python train.py --num_key_value_heads=1 --norm_place="pre" --qk_norm=true
Each number is 128 + 32 x the weight over its row's rms, rounded and kept within 0 to 255. Layers, rows and columns count from 0. Numbers have three digits each. The size before them is the row's rms in percent of the matrix's.

# layer 9 attention query, 192x192, rms 0.121, rows 0-191, columns 128-191
013:132138136125108179168119182159140144151094131131142171104117139163088127136098178144074127172153163110149077130157160156134197068119103140193129130192099137134128162107072150120106144141058172
021:144147093086129131057149082123135136086152165098102086168119113143139167099094081141103135099136104105091173124114110076099069149135091144082126103143171058134148087111181157081115106133088117
038:102154132128117200159097162103145119184111146189156159086154102138112088153107176136129113144116176129124128110128185159118147167111114151162107145111104186113096133135105081142106159135109092
037:166108171108123074116168099129165090090129106100130136172108117135115148111187085121121083127160111132165103168181056112162181092129093097075118135123145069132164114140186166151137124133143131
062:133137174126113165138139161104160129171099127166158162094146120109149088126121158144141099174124137124152138134155177186133164153107079133158081155129122223116117139131085093186099151128140103
062:162121146142112179141143161085170163156116140171151150114164113112164124133108177121156105159112136101123163154175205191125132175080062154150085160135123233121128100121117062113124148111148103
065:143130062098154116123107114123128134078158148150101124173111127124123167120082072129165153085110153123130193158107123108111080146167106125084150129137125089129141106126159129063166094161098156
059:061112162078132109175112174148130086167184154099107117150171131152135049098093132116125137113065148123147142068121159167135111113139206144173137157115101129076062154131126131176105159117105107
070:115121074177158162139158121116112114108151125135109134145108120138122102155149085078169143041083113125120134142086182106143145153133196162090176121082151120038094130129128154162103184112137165
110:131151089117140091123119111147119091085142106106113122154089101076124155121110106109113146094137145126158149132089070090082119092158125117102170083136129074134090169131147095159153101160108151
122:117138122101134079120119190090109105138032147097175124135140098127151148144161131129078153138143060104101107161080106123076111128170067110137155209069123115187128100127055133117111096146166165
131:135187145100105104138135109123093185126143145131108100180176143078121111123109170090176120115126121104133128130088127105146137117154103146080156139130155177117157120087113156153095105082169161
137:170121156122135126158110109139098148149108120148192157151092114078130131131134088126122137154098126151168106186122116084103064127176124181120089175173115090104129084164116070166146142167124086
143:132072147159104154142095179155146142115143046101122110047109161090165064167126108155158073061147102164077168156128114121152149096146141121137090162122122114076080198129174071177164132069127106
133:140099150112113128136140156197098132175171177167149125081123100134149153137101099122109111125158124087143178143100122155176186098136094110114162087147086110099124146133172137143066116144131160
137:168148188119149127086092160112159163064160100131182090140187147126100089119136109114123108122086085165147136061108110130142164145136139171089171153163147119143158070162149147108106166030120092
012:095059172160139096125119109112132142154137126109165108136162067057136113065143162121155122031119152093108156125149122144143101081099104115126108147143078137115123095122174091106125156131103114
015:084137152184181217159173170076151170158124097107132107182171081148133166188078112114180156147124158166108160108077110136103021109106132152125090142109136148151119098135096116121174139156122096
022:148110109151149067099099109113104143071138137127129119153102144163154135133188133093116163080138078112124121109069077076116122148141157090116177095132090078145161145136125137121112087104113144
057:111145175140099187159139179110147137179093133149129143096191113103118106129090160138146129160115139131108135118152172195160125132115113163186074152117135211094101131138086085162122159122130098
041:085158063153139172129101188139118169144103182100092122120159113140152140127077159159140168131073140149074167128086215148135067105147119126197114130151126214145116129123099070099144123107110114
044:121135085093174125151077146139087123103155168085091095160149127103134140153101105140132175072099141143105169108071167073130063060161203134142168114117114112141114126117127162089139110120134147
068:153135099092153103125112095132109130082120140080108106177119149107112176130118094131096150099161127137112151108121102083115097072170157116072154112120133069147128126132160175095147098151144142
058:108126081088156090103104111181100117093144101099052116137108130158085125120095112151130165096139136127138119135071101108120099070175214124161187107121099045154077172136126166112154138144109147
062:162106078164175088116108117149097108083111120181104117139096091160119192166099089156133112094131108175126131160070117075121098139124119133113116118090166075184194085166187156026151097163122186
098:184180103193131179119090087124196161104063128111146141115148113090153157128112153125134115146128117156135121132154110123180170114101135103111139074185187165080112152173127131140151144143146096
133:159107140078137149105136136166121150138103122138123053158064160148083117176100088172202123115130110167063121149121173131167057135135160104165166109102140134194135131128151215095115124110141129
126:082156087109121154090126051137158137104129146108115092120090139133117054068107123078116086147117117096156079164135154128140092098114119191159078174147170141157168110110141177094103160116084087
139:150144158149125073111110207143127162130124133112139108187094135138138093063130144082199198090135131077126142143138126124078141145139116100156137140112160109105114093141164131154182147132136151
136:125106158152123094132159118113120104143077119185106183091139128126104152123148105124170086116078128126173127099160053123168104102185120113136159175085194142116079128126150168133105123206089148
137:132147128092183093158162180096134092167129162086186085129129072157151146140134103115141177126064103133136158130098123034129119143147110060179131087132078098060114115115164063144124164093114121
132:127140122142136181159119129137096141144119118104093122099154175169121167107124105096132152138163125209151134166158166125176156153111171143095133157151131111155171158137109132157153093123105218
011:163139173152133163157133197153140191090072126106151135146101129160103189129130153107123126173146154108126128145132109066143129142137109077100158122182126054179158135107134161073109084140073185
014:088192123122090127089172097139132096150134126142078096126145110154117103092093127148046143085156168112130115108081159129064058170112109165185106093126174083117088139093111118123108163136085104
023:106145101127137214121074131105158106162136174193166144161175099150130098127079149121148099118109141145139163105134167119099165165125110135112124154112108144149101084164171105163119124157131082
028:176103180107126104172153149095194084118120103124159163130116124129098139138213107125107066146167142153176089171208116154169217070092047116089078167138153094083168133157150110151116146132138156
052:153135161095128180108139144097171140140114134155149135142158131125184099102123151139155080165135125121136179161163162147122154136101031109134075159151096185129156112159116118189114123119165095
054:174128144144131161118151154063175173139129118151137129144181124119196120082097178111168074151105114085117181166173174159126115176072041130132096156135083180142160079152148087120145150102168073
069:119125089109156090142139102136098143085138133124104115163113118126108176132068088128152138101100158123128176126095134083133044156183131098114164125138141061159143134105157133056162108167105147
057:073120141087133107163119147152127152151159157072123119136154111152126085115086126093123145116068142113123158060105167162136038142166190130142172139106129106126087138124127140154117147095105092
103:144102093143148147135170118149093133085126114133117100167083095134122162169131049074170143052106115129107159127111147073138074141159146121074179113099161038117133123134148138118147113120134152
107:127139097142138093137142098140112107079132116087099126146080104092118184145109107111109138087137147146166135124105095084104085098165139102107173059146152082147118167119170113132147090168105154
119:113142128104133098113112193091113127156036149109174113123143104134134143162165145149093144139135070113097097153084131141098104123159077123173137205063126156196133110125057160119104112136177153
122:129196128096111106132130114132085192126143151124101109168163141077111098110107160090176124119120121095136118134083124107160124123145102157098147145126165185115160123083106151157098111075149143
128:165129148130133126162118118144102147147113120150190156143087107077139129126140111127132141156108128158162109195102129085092066126187128182123083177171121082107135083155117069158153148169116094
134:135082153153109153142098176150139143115136050105121115042104162089162075176115118156152068072146096158081168152119115108152163115153140121134102161122125118073082202126169070172169128072129108
124:145107136104110120124153151202092138170166175158146120094119095141164156145099106115106114120156129084143178145094133134178161113125092106101169079143092104114124151130193131130076105138134164
127:149145176120146125099101161129143166056174083136185080151192162122098083106148110120120108118084075177145126064104115137127131137140137185089169153165143126143163071149158154102105165032111106
013:093092187187117115152121102119163144173113106152166137110148076069131101099156198146165127037140182105096135142190142153160068108082095101170088169159090189106107087092144101108087144122106120
017:080125147141156194136139191053160145184122127130107133145180067121121124145088157129152154125153138189140165117108113148101084083126117191175088123104136169128073092142098150192139164162137106
022:138135122174147075127127138112107162095100140127126109121146126157110117145161135150095187115138109109123094105091090082134132150153210098160163093132122114148166178097137127123098086149074141
045:129141174111114198125136162087156141160131165130135122119190122109161119094087155132171126135124120126105176131158145179152124126121065155162077164113105178107120094168104110168145137116158084
039:087173083123156150119122125159102213116106177063091099158147108139149175133074125152148164109080114134070188096084167096156016091184119106144136112159128132179114106116131103073165092122133102
047:096133133099160133154100127140093155136132169101102124131153127117095113171076129161118177099112150139107142065069171125122059091177237138167160116111112130156067137103108151104121140135136144
055:113136137123121133157107119122115109163118144107129153110151159119064103172123148165068160129165152164130073074110135184105173063140210172174125134087135170114064144104087144153079188160145151
065:106116095081159095108123099163092126093124131097072124144086125152067159161092117146120165104140145145148126116085125115118087085178221124148187106128153080168087166102125142084162112136114173
134:156126123125148102109148105152097124071105114137119106160094093133127209146108083135138124102142121133130162149117108045139071138155119082082137110135173051189173107134173143044175059146114153
118:166177098176124169130075108108193141147105133125144146090139133108145096130130175136133117143121115141128095136156128171154208122079133139151127097156148204062097151163111134169125177137150091
122:174130156082137176099134138160125161119097121134129056151070145142086142175105079149210137111147125171079144146130161120204065134135155080146165085136153106184125129121156216085116106099140123
118:087156078121127149091119059127159137113125151103113103086099141136109057071107117084099092162113121097167081159138144132136123115117120182186065178141154143159160108120130163113104179131079083
130:141133149162127074118100210138125164128133130125136101188103137145143095058131136086194202093135124077123145144136131127080140134134128093159144139105154120106110093128160139138180141129146150
126:121098142164126098144181105115130121139080135167099193094140132127105152131136113114171072124074123132159110091163081126173090112181120119133167174085197139128110126116170164132110124208087155
132:122155111096189091165162172100135096169137159109181091120127082163151130141129126119149175123059110134146149121098127051131132127137123075178133084139085104057121116101172068146118174099116115
125:115135136144132178173129124124094133155115127108101134098153177158111171111119108102134146135169127190149122158168143144182170153114170149099133162152126128152162153146112122174152104129103215
024:160114126123124109128168110179111150081125115104124086193114153138126189139122103137135121133126111106113156128137126057120087111150118096075145122149103045175162104117155156103159048131102146
015:094171101104105166112158129123149111172125139183111155059123131135137109100082169142074138128152162104135122103109139126088103182115123153190098107124171164092105137102090114135087161140097127
026:116107095134135145132132092150135131101152134129131080205150120141143146107101099125161097117099119152127185124160120057113109148145066088038159138119126041189152107129176160144167065145144124
023:144095185096117116165136138159158090125105098138160145180077103118066122183220083119126092086155148143188142139152130114120171023135101115105098168135129132105099144144148086118136116105104172
032:133143167078159163098146104154140109108112110134142093182115118125169112109137075138146086142156087102147189151170111075110140106145063082089125130169138119155151110130106129145142057101156143
039:174137110117147137082143115095131159094118095164117091163139143135168156110107122108146099125139076085130182158164096084130125138121033088117128125165140069147185094131125116072144095112168117
038:135159045101119098145089148060126150109145175154104128118184194115139169120023123145151157157075152108086171126099136137141076203190078120166133149125090098141155115119109152108165133194087058
046:067152126113137098124087189088136137190140177112121130114145190140145057103067169151126130142119155137131117121111135228087113130139128175177117162079078128131133122139119125187122144144142086
086:130104088117145121134172112131079132088162089123113078187093129136141174139141074108150105083104104120122146152107150071149052131177164113062162153101127068134140113131149191114173093128141140
084:195177087164121171094096104077176137094115159107128155108115107096152167127104154124127148126145145147158135147127091114160159160137115116103143059178175125087103155162142127172181138166106086
114:147139143103138108092130189102110145142027133112182080154137111143136142183166136157129137131140062122067130158086139119141068147152102104162160181063127129201127099124067187100090090128192158
129:105194131111110120110137110115086173137127155125120107146157149082118078103109170087165125125124125090142104143093124120163144108142105156106135136136171160133179110067112161135086122082149123
138:170125132137138111157130122142105154137109122160173152160085110089129126115147094121136151148095131145155121188107124068086065126185130174116091176168129080104133078165127058161150146175119103
141:125088149143098155153111174146141136120144050106124123033096163082161071179122129162158064076147098160095169133131108112157165101160146125130113169124099114073056209126170074169159138074130102
138:153115155111114144120135168193100137182161189170146135080123084138156147141101111131102115147170127070146172148098138142186163106140100112126155092135096120090128145126169126119066101141131162
134:170157203117140138091132168125149158065159083144187089141189148116117089109142114109130105121091090154163144067110102124134144148141147171085156151165157125146155075164161142113118158028105097
013:081096190167150108102188144155116161147115089137138093163148102080128137118148128132150129061124181102093150133187098123144024142062111120128115141154114121154141092121196102110124099140091111
016:087094092177154182133163153087148124175136130103125165084153100125125111146084177123180132097130153148142127125123154184114132091141132187192095141102146123106105111167086143204120196143144110
021:153153136130095110117065150073151168140105194136128168066167128122134073152139182136108162149157132114106077136111089170136210156116170170189118109125114213118159161123110086198066175149108102
032:120133142109154149110208112150130140089151119107115063179177127132141147091138090132190098105112079127079200127166126085147068090168055094103110139133166090126148101140114143105165059118146135
031:091171067161111161098152150123141188134107195084071117110163180161163182081033169178146160157111123139061176127117161100141078124145043096136127078153114130180177095110136101102153128147153095
035:110148090145133140141084151088127181175138141086100165059144165118142113115031150168134156121120158138096119112076176177131119114155156155171139119074091139138113129137099145133105172175151088
050:116137120138099147165105130075127138178119144088142189077150128122097104127121164131099146136140156137132083087122157209129170117137170169153094143079125185108080143114089123164076204161126115
034:156124096106099154128079146148119122131110123101083141142114121097079146172055147173164144154141189155074135146135172165081104100133207174147139144080088130166128161136146142168155147170101119
103:130122095116130084117161087174107131074139122114101075180113138143119200144100091149134113127111101127114158145129118067132060134160120114084142130118133067207196109131160154065181055130117146
096:139175168138153187102049159100163126151064157159160161075135100121119077139136157148144152136148123131125083137128114141170224120108127104164124111148159164064112137144104116149097173136133132
127:151094113120111170134144103175142174121170119107094061152095185161085126133093090152198094119120125168086144132158180153185102123100197115143149099146108149147123149144174215124124148084138112
127:079137086115140146083119059153162112100120143108106097098075141145106061080129102088100103147111114108140094153157131122127096111107119169160071157150155115150156115111139159100119162149069072
141:143141126159135078103116217139127158124121132121129109195122130143142103063156144087202192095143142076120149120135127128094151139134123082155141147112161116112098100131159141134187140120151147
144:146124149134144088129160122100110114139073130183111186111143112117102164135146094135167095131086137119176118098150065110164090110189104107131159170098194125104083124124152151112100105214083140
150:133153124091190092147179182097124086158134164111175087144127084154147148160136104114145182134069099134134149131101116022120119132153124063166129086137090104042111126106166050119129148103109124
134:133141125141139179159121124125091146155120097104104132090155175148124166097123107099139146136158132192160125151160155127182154149119175127098136167173117106134147156135100133152137091137106210
022:199107118097136143118117147158136168070121145093128109167090130135135202123123112117112126133140113108140160150133119072140118099140093092062153124166112040169169117144146172083154067122103162
035:082168150146097140139119139119137094182122126152127149083160126140110064121123176147105129131135165130122099089106157160108148170115153150213098110125146176088083152107090089167083191131118116
037:155114074096128160104122098124149150089144146112139089188140112130158172114103100113154104118113118142132185139136126068129098137139071111032158143140129057178149087158180156091175071149136118
044:117133199131090133171131162120161081166098108171133194077127134139092080140179140138114107154153157128162073124160147187135219111109121134189090155107136189072105163143104091172080194116117137
040:155121162112116169108138108125169147122103075160142122185122127105211102092127099124167062170136099117171178166187152130110136125143031090097089151157135136130170104153125124178119104120163113
051:179108103140135135118166099105163184086128074150141100209152125107217154075089122114168093153113104099144192174194151125136100151110028099084116157144126114166174067131159119080153097113176100
073:133129067092149099136136102140119167066164133128110098169119132108132190117062083130159128102091145135129173136112132105134069146170095104084152139126122074158153120116155150065179091155100129
058:076121151055163099169109181132126106173159153074132135131176105155113069117080136114097149105077158120131143065104163175119089105145194164173154153117116149114058148129125149154097156109116098
083:154089090125172150147166139142103141082141114147119096139081105115135168144143042076167141051110110120112147126096153085146098125144134124070173123096147044104131125152159133139162120120131149
087:123140087168131113141135099130156135083158141057113138120102111096122174124077126108106126110103159164165141097104103135122115100149142141130166066145132114113102184133151119174157131161103123
126:107133140102123098103110200091114120154036163104176106120134105146134137169157149149090141140137071124098097144077144138108110141166080124168142204048122153199145105113057158121108106137167164
131:113187136091109105128137110119084181125136144125104100171162140071112105116109153091177118126121124098134116132097122105161128111156107158091151137133164174119168122074121152143098102083153148
139:154127153141134136160120124141108145153100117155182157136098103076138125120146104123134138153100134143163103192100130082097059130185126185135088175171126078099134080154114064171142149171120100
147:126091150155094164148106179141144134124137041112118115033108166083164067177117128161154066076152104160086160155131104114153156116140146126137093164124117134070069200126163072172158136075132110
136:148111143110103128131131164202098137173171190153154126083124091138154144151093116123108111138156129082139177139102137152183184101127095118108166081139092120105136149122181128125073111138134157
142:155142182115157126098099157126154171056169090131188077156190156123103093111145107107123098123078070170146127068104111130132140129134147181091171151166147123143166070166157159111110156028122100
018:066112189171121128161141155109127122195102091186157157102168080107111079100149196138141130073141173109108104117155141198139109137092125127214089149136109189096090135092121061144082184130101108
020:121095111143149138106164131095140168110130126070115082197167083133160186130094089103186116108117120163125189132119105095120035093151107116079136127120148047152138072146152156139170104167145103
019:144127143124133059107117123075142183092123167103142131123140125145118151156162153132112174088150112092109072110106079107125134144148156093150134106152100144149199144105139139129105091171101121
031:125112137136104188133163114141148153127145107110106100174187118106185115079092096117184107129112098149109186137185164147152078079142059135129086168127154129125120083164125119157173100113158082
042:094154040137164135114115116152112200105130149057090082169166115133159188102057132150137151127070107159079193123101173105153014094169086098116145114152120103190141111117156145072186088123111090
043:101153104115171132149076135121109146125147188055118102115153127108104157158041132157106168080096146137101170078073190119147050087176179139149161124118094111179106135105155170089124125145126122
048:104171114144122143172121110116120108156117176074136146096161157124051118172109170179070161120140155153108107056107148166130144086166181172158117126103107161128069153088102152127084171169124131
044:103138099086142115101062154155109126112119198099071125073109128166041144166068168163110176083154144140105148132048147155125121077148219162167178115100107120159080186114097128130150141119090140
087:162114092113156096121129117151108133073108116160116103147109090133124218131115068141139122119143118129137156160108103059147078123152116094098133135116173054185179108165158143062193067144116159
087:168177116187126181102065078128189124134057121118141145133137117102147090139134163137154118146122102158126125133158106142165180115096156092125153074192193162058104155159132138149113156149137100
120:166127137079126179109142145163141165132123116136122061139070154147085129166095094170212130117136126174078131150135166131192075144120166102154154094115142129175123135123143216104121129087148126
127:082159095112120146086128049139151126104122144110109099090089137141115059074105110084106091153123125096169082162141136119140110109116114181174069171152158138161153112103129163094104154136079088
142:141142143159127075111098206139128179121133140118135098178104139144135102066127137086192194090139128080120138147132139135076136151134114101153134136106146119115115094136162143141186144127137146
138:121115155164120099140158116102122114141080137172112194088144124125100151134142114126169078123074127130177125091164073130179097112179126120145154174082190147109087125126155176120096120208094153
140:115158126087186092156163170103134082167135168094189092130118077161149137150137129120138173128057107138140156123103126038126123134143126072174138084142086111048110110088166071142116168099114123
137:118141130144125186166126125112102135156109127100096131083160188157119158106121120100120149135168133190160121145165160138178169154113161139097130163169126124144160154146103127160154105135102215
143:141126091112190074148133116158179152116111091146108078163036170105120193161124133077155112115145089132135183095123103110148143082102107075105134082161167122125114158178137176120148076147114185
164:142144203184063152157154142089092079129129158144127168086212116139097109096142135176109138150106170130136108163147101139136143148174145180094143147105110166087115126073110085141138195135132097
103:188130179154121141116066093109133192079059116167121119085099173099133166123125134144132119146199122111084124156174094106192164087117129046093109146096192151155155092116113136106191117109178112
085:137134147159143139147139166043099112134151182139153162117214115091065156098158156174076153150136137117119068166072170113147089144150109155080155116146045170172108124102125113073087185145084090
111:060109128134128084099128147153150144134128135102093129149099098175131135101101136076155130125056110109123123057120122089083039160129178122224141149155127081100105144102107146126159090111127143
113:106157123117134098094111116162186211167099106167101106195079142152122125081083109097091116193128116077168115118114094129148152061125206086166130126111142085060130178144161147222114106110091147
124:097117121138129090093128142142077141099088162092091113173080160185140151149090132067122147123141133106175138115090141122114175102131175074155144110134153068174111151110163120070134134125122167
109:115149077094071124161153157139124134152176161076156139094160113121113116117154166172110154140057142128129059135116191130089081220144108139142148130093014170147129108106130112126098113124137065
114:174128121073145135180173202180133105137178157143177140091173091126142119123199091115136130113058147137109129148137180114152086122134100134131134124113074126120147100172171131186148102111110073
081:123093106143150127099173100148129126051141164141106159128172097089119163105074111155140114085125143185108154135120080086134097103118063112118127148128161102104104111120135075117148150161111130
097:108138089104157124110090197130090122147080121079159107120118112149129162186173141143107149136133074124101098170073137123105111135115123128196135168091159129201164092099101158126134110099162173
108:129195138110113108114116101109064191135118145129111109159141129100123130114084164105173124102139119104160113148070120088170143112130109150109138113135167175114175105108123143138102126078166158
117:185159157113138132173153139158099134131116119145188149135102101065118149149147097125123153144081133159163110176101130084113090169156119181118098159181110104104151082127122061152144151172132094
119:118111124106117174156117162148166146129143064125121112038121130088166066181122119177137054071156099155085153156090121143173163144139116128116097138132094128080052180129203054174169131073120086
122:146116115115100152126161172190107134188155159169129115089106077148151158156119108141119103116156127090158182140099138111171171123125100093115151088157109105117158159128178117132083119126169158
118:144142206142131110081094132094161166059166091115178091139197164134121079112116125089125093126082078169170141060118126142120139130147161178102148168151163153147164103139153138070109150049108109
141:163123160195130162133103149136086121110067115196121142115218151097126132135195142137103150157185158146115098150153078117133188069117105132061111125141162165107168087138099144092163193142159137
120:088131108103114109071162159145138121121136149085112131205129117190085105109054099108098116078115148120084107097130178097161114206097123122240156146126101118089102132097164136142131120113064120
106:091087135159118125106197097168099143136113110088098149213133119124120108141054144124197128100101098145124163125130138139083087143114182153169142123113122091133078123120121137119069073139145138
075:144152088135078125130079153115159087112131172126144108186083108204164107113190172117040130185119124141149106137162087159082171099127172062120088123098153151154117133138081089145152093120143148
106:127101116146082070125129139074073140147071126171138140100122167168139109121106086122136116130152151139162154191121073125137222090113174084117150094132148118102159150130113116127140163162111128
110:159114074107160120108131080184185154143127084108121128193059145098134133083119116112121100138180092114132138130130116125131055152093088066150112146142124118113121115156122178133153068106119126
112:197098110215164145126097063092100145155114105119106137126142132104147140157189100138115105057171093128076160180106134166133148137118017133058144110140110159144146112142120122068098153117116120
092:153120096067144173130126181167112085105131209078137118140171113115107184174086096145122133122113138141107086065102162112123105176136109119116133099166110124193071148065144136064162111142083103
140:123137139112144094155145189161067086107137189105204129087152059133111160127117107152126162126059170157125080135114167116131087126199167109127172119090121115138130136103152113121136148137128112
084:115140108150132156122177131153178170139098110119147132076125120139115105111109183170167122115117147163086144140148152171162154118068160115123100124149191157115149157128128123174122144192119100
111:179119161077142200127136182162131139137142165139116077142161124147065147167138092159198124104100120176078119176104191159182068153124145085140160117115108164163121114105197191120096132103119089
113:093216080083143110064111025112154130110119128096094097121076151137100063089097154107083095157164122069173094149153104145148131124090121200152067143152136115156168113119135133103121134126095104
118:145130120161122066101083170132139151120129121138109113208121127161132102067128121080202182103147122092133144126117129110070125124154110107124152148112175118122081112156155133146199123142170152
112:120151128150137113157150096123116115135087127154107182100125116128100155121117102149195078132077144145172137087135040114193107113162125130145156161090170121102082093144150172113106109198091173
118:117161089095181103168207162097151107162137178078146085146112099184116147172170122123154182147072108159140170105090130031129116161134142077172131089120090095073130129080180050103141154096119141
114:122132124165143212167120116123069152136093122100108102111178162166137170134106130100144144129163133182148144159148121108189156138124157120112109173156122114158145158154110123171151094120093194
140:137090180121075182112154199130096086135157171091145176120193108156101116089143114146087136124123176103111047151143190164140108181135121144141132170116089105134132132104104106201141202077123093
129:106131088124170101094089092170112138121142087130110112173063123100161165141083157090151116116120084133155200100108088084111124120094131150173112108149128109124113118153150145091117054099101154
103:127092134149109150173199133116105105135153139132138156105205152091131108106133076143114136110123146151117090163148132168116106089140166133134159156127107097152113173123151131117061173152181166
090:095127118115092106111149210145100152117157197107128109106128077143153115095166168125128145099044144097136124084113151111123053152182136152193159156098086187114086151069118126121115115164093103
112:147189163156117147157119102040124107113088108147154162055159148148102156071158142208112114186165152139128094144097067134170163098127152111107139092126175168091140139117143080141170196157122114
110:095161137140128119140097098107144155129104058157103115146081197158108115145086122119108129183171112145123157124106089097132191112109186060155118117166146060141145196150110160144128127115138178
107:110117094163184118121111086178095148094084092095069097163059135141135147160082129128166127135165099127113129106093124073149112135084150085140167085122164055179136137148097149101154100098137161
079:171111078185141149111106118108097099148138173120106144109111084098139128136099101118142146057128120108119178165097129102117139129188072141107182121133164123124085115120098123092114133141185132
130:134130080128130087116124068144122136102162107084103091149070115109109171138088091095120118071110129113133177096138158083141066142152124141169158128135124064152119106115148175047137064127143148
085:092097156114138077111176101101106113091118136144187144088177084164111143133110093148056110086101166106148105181148150072109092154180078140113091192149123120149153106090116171089180149207096112
087:103162127113139057095112181108107148156066142112186102129127101122149142166126168152100133135140058130094132143074105136083124093163094112168148182071141143194142081142076144102140069137164170
108:110165138112098127111194115128089168129131169138122091159121128085127091107098163089171121124108134087145105131106128119151146117147095145097147150119175155110163118077102161147076111085174138
121:184125144135117123170133120145123128147112129152184160137101110062122127106130089120130150163095132156171118179110105087109081115175139176127096181170114091106120090151096089164132152172129095
125:135083165141116145138092177150155143120159068113128099019094167104158062181117112147145078078144089159069145140137111134152159122143132135146106166122101102069062207128161059183171136062120113
114:145093133126104101110143146182100150183195170155123113088129118148153144148078112131095109132162111082155153156109127150175162110136125113116162092132103102126143164114151119115068092135161176
117:155154153117152135093127168132130161072177089129174074176191137120113097113153119115150100138078072176169145073096099127130135122147133189105156153173141108168158069155154154093107160030133093
181:071071073103126108097181120173140124149202112056130122169094081148114108118087103090110119098074118103120159083140162082097092170124137140219112134138069080121082157126138179172077094101110124
112:127114135161127169170133120178093100092141137134053163080189103105169101102191103165164150112110154161135049185183146096108098103126184151092159175116137084127133084154137118084153146146165102
114:177157142118173153104074143093134149114096073150155127154112099108146145122092153135164108111159096111108187172140115188182192074102085127084110138101124147114165046180162059140151108163134139
091:144121149164141139203163123102071089101128169127118100070169152129114147143188079200127136205137140177135092132061073070123123141136125113086170095120184123115104145086116129087112169133148138
121:133132124135177116129091090142161148145109066178116097166052179120136130158112150092155122135182074152138178132094085086145165101078155088122117121146155055146143134169149165102132095102111166
088:159116132222151170100110097119115152138143091128060114124084143131155115218135118110162162092146103147138157120150132137112156134124061171086158106116168084152168132110139099125119113149169166
127:131156122093130158109160158160132085123144160096153155139155083144157119124184126139137128091065123093116113126160185157111093179136085184116108139116083172102137081122160105141131136118120112
070:145166097140134100159125095163099120126188167066165131127169072093152164128126156144114152043114123117119132143154167108169059172111135146149140107138074179120119055133150123082175100120127072
104:174172079111111127178128145134116159121132110133121140165128132104095157123149108125159140130125135074137202098081089083163072100118165081101145089117133084111100135189155144075139066099094136
088:153173168179125140136095112074157134129107160164142139092200161112129130121173183130139121176131134116168117149183105152145188073099131141099108159127134225085121106139102106149104201131125107
089:190140152116086186101102113138145178142117113143106056126083172150084148165107091161199137097145128151080161148146140113209091135108140115139167120129088158167106128138146209069110122078127139
109:081150092087152161083126081163168119122121149117124085087092141141095052085126093077092116136111131116163079157131153139141101122096119163160084152137160135166150117087151139123130164125065074
126:138141152164131086113082225146139139119106166090142112173118117152146100056159140108176192105127134077083123117118135132102128154147093100153142146108154122107142083133169136144199161125127143
117:129103139138127101134153088106112106139095116165096197106153105121090173134127098142147078120106123110173119112165065146149101098190130137135163172098180140119084120120173163122099114210070133
117:116152125107196083143170170104117089155136138093178087127120084174168138165135110135155182136063094153161166140095127033111139151151095083167127090137082085055141102107157042115144146094121131
123:142156133142128180139137130137109144145095129118102128102154165158110172100115114114105137115153142213157118140151144127169159150128193158113119160171124100154177156140106135180142118145101208